{"head_dim": 64, "vocab_size": 32607, "norm_eps": 1e-06, "positions": "rope", "rope_theta": 1020.0, "rope_fraction": 0.5, "qk_norm": true, "tie_word_embeddings": "early", "init_std_down": 0.0, "final_lr_fraction": 0.0, "max_seq_len": 512, "train_tokens": 153200000, "max_steps": 4676}
Each number is 128 + 32 x the weight over its row's rms, rounded and kept within 0 to 255. Layers, rows and columns count from 0. Numbers have three digits each. The size before them is the row's rms in percent of the matrix's.

# layer 3 MLP up, 512x96, rms 0.41, rows 403-511, columns 0-47
084:141166187155124101144096134173195111077170104130092161109120150071177108140093061078135159161100089147138167121130133102103130100104143188139127
103:182198131174128093117151086115114119111117109184163151135147150108165035150145135068141129152125147118137138081086170119091134134097142156127127
099:123084130123135088144132152109106142121136195194132080161164144137178131073156137135128154084128114157140089107134129178102139120065180116120152
119:192167141122062177116145165127149100172156142222150075098165200108201111116135141084139118128089125162132181144134129098109136162149112111183157
117:167132133166082094135088182110132103138060163102131117170163105040155092134122103140135138150137159098192153122139157150128136127099084123112063
100:173087133137218103102138098114144112093155103133150139145073076121104115135120189152109141151094108095111140139092102087073071143137095149171148
131:162132092146071107111095210081168121164113097079129157127164130128130118186123040140187109130103146151106112185148112151173141124118133139123055
138:082197113149117067051097130049137102133124105097101113126131053107076102122149109084142154109106125155131155158130127133102088094091113126137138
124:146144141099178123162117165127080167187126152097138104146149095122157115194162155130139142102131063108108098139157195187132135116171097111106149
093:155117171144135100132113110088163185167223159162128099147125064150127163082162147102119124137081089140162096164108065130103158127119132087103094
102:124139133110132145149068175158185118100147137092132072145106184166127171154115133124132147117115126156137187151151083081183077143105153139135135
087:133114135083077131093160111154107112084095112177102099166153159087159153124127147105178143117099088080161090162127158096134147099128082087143056
118:165155139113132084128174155124101102114160120161221180152146147086162068103136103096083197116068161117105121104134141121099109111110079087130153
075:122173072100129137117117189077123146135100132107109161100192122105134101191081136053091131122148124104106053145191130112139105085161152191131138
081:157129135112164147226121121170116192102146097114126090103186109144151124178135117100126142154144111205098046158123139138110155099164094100126086
091:117120097116141097131087081081119159139110129150195120122183150086168129088099159138187163095158089108094122135162057144138159102180183120091117
095:055096110130129128137081131157146099090080123133128116148119197153117110117099163110059168102153135052089166125186185090120107131174096147145173
100:148141117148134088096160092128135158131105152145126148166114120124087029115135133139153169113172112174090145083162161186143135160124103119119141
106:073122119121150110110106158197178147129119126175147110092077128144110191137157150151121157093142092085087154078095095080169140112197116076084132
107:102114159147150130157124078098168171131109152125147109170113094181176169107122200131141173159125119126120085092085154099092096143127139186101106
090:142082120080157180146130126111124119126183100123141085157143123075147182101102184140150123092110117168130084135179098119138119100101147105170146
091:099100086118106187141111140180129145119147165156160136095108086176092137168112125084163102152124202095141158122137161126179107095092097144141176
108:130132115189139139111140100125089130186082097084148081151178136219146086125098144152127206168148135112150074101161160113173168149159133132105123
096:142094144169117163132162124076120149188115166119137101097168208177127192112220109128131137177103154165088078144133128174155149119138142089082097
096:133144183096164123153121084116173141124083092117168111094180129097148147130124122139190160114137094089124089123137080129074116129165128069164096
092:123091076047089115141142121114126168112138105091134146189126153176218167133128141107121151154165096129150141103144094142201104107132128079130133
095:126115160148122085058170108147140173089127144182087139124138157194181158112140162123193137168109150127134141098117164132130080081127126065112122
086:136169114179078138126120181191087108136120089155149162161139164135153114136201104058109175134189113185164170130148143084104137144093152127171107
087:139167115122145075080100118127097113138154137118159123139159119100156102162189158128172077143119116073116126134134129155077100190131098106138099
101:146093174137102193105091098146122136103103147122060110112108209164115154154150145168138106124122127104084118065159126144136165103138118171180093
093:128174157131139101085194103117109112041153120145166119129148115137065181120146113134152162166095176159165178106085102104149092155088074092142154
110:128098094105171119191128091123121138203106154081079124086088152151056112050118168142107121160136110152122075141195136092123137155109138087122213
081:186182157166138142140172099124141118192092088082098072121214109117114147169173190103148113097116140086151108133090161122119089112140109065100090
095:109142092072113144090099093085078138136072141133116087059130128104157166148126137081255112120125127124111187163199122154133114119096109059132190
081:089157106119112162091085143182144093139194152055082175168085143147097146123114128139150142091124106125124120112148093169149135117113135167146076
101:142093133107162061107140127159108177119082139140086138123185169121134153118123192091093116167128115122126134202120110097157080164142098110137097
083:073081111140141224163084133128157182135166206137142076144134069125110166113169153159129133116128159122154095110107122107140161125161139080104146
101:105121126155164146133101161137142106109152126161095147098138108112154088128205070131093155080104072134121068108087127125135118086157118150100078
085:146095112093158189136156134135156106204188130124142116130134118132096097140098125076131171077134089127144086149116105107147114056156110103109132
091:136183166107080122145208134115085132111102116172123110101159186139149084049095097129162153142089135095162148120085178159081132105096134106143150
112:101101125144192093138092103085111151159090124123153071128071128145160128045168108072155163137058128116117058087054121122140134121156130153123144
091:139109117145160129083077114187083135065185078104129206143101111153109086196105116146159143105171147123160136135094091142143090088142117097151147
091:107119170096104115184132192165143111122116157154133200097140143140106143162030124067158123117122137095124143105162119067110173102149159152132142
100:062125053131139179162178161100122094148115130167088142086153101150141099169091126137107115172110035196143094116172141084140142122079126130132152
117:125164127074139108116185154205117151126151159137177147111124151114155109179097087124115118117112134138118136121154104141107101105148180117119058
076:116157111124168070089193068137084142137121117118104141124109142188175118145137129132079126167100126129132143104108141101071119100207138130139085
110:215206130164111137123121131134141083108168114099139103140109100136114120105113157120159107106129149069198156133217160147095117174195112124177093
093:147139071158106123187115077167163188123130089139137098138177171119130103076107108084080124093133110126177107178129125132147140099144161139099134
095:075108102104041165157118136148102143172145119151140155205110078170159143136153153118118100094150135133069116135169155091166125161177128177130123
079:073136054116132147155112190117135129127160130138067114121093171158127164080107153158063148051113127088123114085162116106101116172153134118161130
096:143091162172091158163190144187142150102087139149102136116154134066137075080116091115158138131126136113085119113092192126109156118103102130166062
096:084120089141101162134114084128095120085139103139061121146154139170125142144101147217201070138164136129103166107174110074156096181158128106153169
118:216102137163060139150094120125149121136141159134075135168104153126128141074123155091135076074093170091095182109133181158143142139142116133161145
102:071096097089124153099181138151164160132151151153118143095116109171106198106131121124114130176161111139185101137128087161131118088111159144107158
108:141106130089166105166147144200154166165126142079123160146162121122074091112132113154127084080172098091158109157153102132145106129124136108173140
079:159156121146088131143161137060133096132129095095093075172126150176173079154099116117082134131116079104197151130199185177154152134120114143175137
094:071078146115083138130153100107151166178137134122114077108121112176156123129106133056044089136141112159095144121129109129156093055166148179165092
101:059129133051114130131119147156141108075141117164157131077105097118138162157100120124113094150162106109151072116124118110140058079137103142103111
101:080135088116184127143108113161157184171131120179089145121183140139113187166124174111136126092109071144126116145093096127143122144168116139126139
088:169136115111204053117162099132120162132122129139185094179136125177160143213163157132134113123129134126098109116073136124085118089115120111117145
089:138128175137120097136124208115113097118085129175139127125101178091177150127087179173083127134192127146196106117154166111103141201119122195118170
104:084130116104118127100178117068109087160167132067140133136141128105076130136172116105125037104147102158106087094136116180152157176149094113125150
107:093163122157119099129081204111063132079093148119137129148151110115177159126142118123105139146126095091123113097134121119107129145092154126094161
092:134112146094114102162121137145161058139097151078173185106130178104117122164161140145079048119109147168131139118111132132116133188099097129171106
104:076113095108153132048172115185146147156147116146098176114105121216141131171146155137058124117158160161121188150090160090098120124144149144162149
092:145209129123106072146085129149197109138116156150147124152088128142114139141112177129112097094127129204116209105091084150099083160208152176096125
105:158099113152113124140088115116097164109095141195179107128113019127145080072088158069217098140139173213125154121099096138110157180141118114086103
101:099135110152143106121070123140090061093085099094122125134115142053109104238166124043145124106137073109107166090192182167105098090157091117144092
114:146124117111218094123172110079102106130134119178160114159125095094137132159165128122072109122110159122183121122136115172083099124099097175154110
099:164126128144076117159159079105084096121104130099047154139188101101164161123133089116124100129079116166075112208100174080146140140147161103147106
106:138158079144131197067119083154168147079114109142177102113091074085121084118115144106157133100108120089117134149128119210138152136190143169125154
112:144143116137087108181107149104167083123115123175116113135157178150043152058110143113174135131108170127187163135148120171134121154088117117073135
092:102095097142119130176141145113129102185088126093146082141121113164134149118129111090151068115148143175115110151146194076115146153147115097053160
095:161107121135152171126196145142125084170133093096137104181132120161041117083134166118069159120135181142131115117131115128150204125171113106134141
103:088101115126124154081098134131128124092093108101148102145102151101135137157172085150084130067088097168112149137140167152093100116170065077145157
089:115175152124107078174082069107109129160134168129146163140163056085173063139173120109175146082174150197105184110103127187168153149151140110102100
095:087117149105136147088102156152199110091115133121142111200132153097162123060133157126111089135129163090153134167132127159116113079126161151205175
098:076085077113154140170176106143092144180114090107063132080133122149110158155088149111134188108133113175118092142119126153153161196165133107113093
108:124135084103145173113081135158154190117085146135166096146163151142079156163110164119158118039099168081205105113175155157102122132149117133097166
088:161144077087140099163145089120150121169134144187079135174210155088107162144157136082142131159112132141147170108098103131150142111098157120128121
110:116137100166142147168113148176132120089197151128094087123141101117196152155188088122115059125124073149151133122072120094114169101140117098067116
085:160161169122080144056066106106134143089143112148113107071068133121159102115156132174129178137100138092097116141107118157129155104158181131159160
094:156147110104074105119091092148092133107150108093109150133093112153095147175109115104158107171176169150140147132147179131157102056129090146062132
108:050177150148139110153122126131135120076074082161120125151139098126123168138157081123099082165091058142145102092136126080151111168084167128095098
086:136132139203105124065149159132147069100137106133073170089105135164122177074146106107157125138055091150080126141143152099118106113121169097177117
106:171080165210157153155095096099125122104124131156102150133108119122084137115118138073174112124091114112059093133128143085109125164143124133110105
102:151122143096184048150158176092115155139122155176132148077143096113188105174124094134106189078100182165124157152117153111109118115128121123126145
127:114080085097090132123154065118145139150145178117128084138084082119089107114138078114123111119088126185091119154164126164174150123120153106206149
099:118097161137145184156124141123163173132111134167182106090100174175112131094132120133176135085107162189134128155122134155195116175109145111144113
100:179161136148116105133099173114083103137172096162066119191088111082173127162106066186156116128129139118107101150142105152155156087166154178190120
112:169107126154170166141135093168176103136095156151147104116170128152125128121154100094073137095152124119137067113143127156025135190121122072064144
106:159119097072087150164109154152142163105115126101100138192162115145097155154086132130141128113153143103152188218168106183141122214176111125097139
087:118093191124141098181136134092127181165098116167142097183141129110104122121086093046132142113132127156071154136112163154084126105100152170140096
102:076109064096187086108111109112157140164077183140091134123147095159131119091148114169078169133134102128147165108084063083152155102121089139118071
087:098128080143085202160133149142110145113179125149095073135111146119144182080126164186136152097097121141081130113138136134141146152099111131145099
091:129073108102153192171125068145148164155143159120152123108175057114106123123132137115092160139234100155132104122170140101156137163124127085109131
105:127150172141166064066103136115148137120111133062124155154085152078167111092170056099115160105142120108139100106083137191123143119108153125148105
105:130128085116175173145104143109161103148147160076063105137163186070143135154128120087135088135105127104113125131148142092192087131136190110084106
087:148163133195180123156102167109145121145127180141125141114124192176073177148110115151171086131098114180114130110160082114155118110136064155068145
110:102110081121115145134135099152124138136191118087167128143090092097080115138165110071135158143151127156154101085097125176127160112097120209141108
081:115105138151111132128161140155082144126099124205078130125190115167185160097128144106152082110183117186080157176116131103096169138132157146171132
103:159135144117140142134129160153173122113084151107139149174171125094130102174137102077086125115137145111152145166175127201127135122131099041159113
101:109149118088090109136120113184147123178069146138126135072102174132107150141148102099135104141157126105119102178097130097123158103148119123156115
103:179142090112180138133135129094131066172205163141142109147161150134183142110116117157131111172115164108205152144183092133084100137140124134173165
107:076109151108160089164087120098128147179159124161125140154113148108140125095116203102137116134091091119122150169091067162137130121142172156120156
105:159141092118100089131140145148108099127097095105200170105169116112148123146104090127178128170104124125151122202167151192154125138086118137080138
104:112097093137128134164144107161128130178184107126101152113146187158139148102117114121091171100107119109069085164116132076133134184134168169169126
108:119179141154123096117136150135147169164105102087051097141184088170095187173120164118114128089159112148109092150108137129113194094175173128062119
094:081152130158139168168020145140105088048128124148094089124176125102074119142148106131091127145185078131138166148144121141054084136104189168069124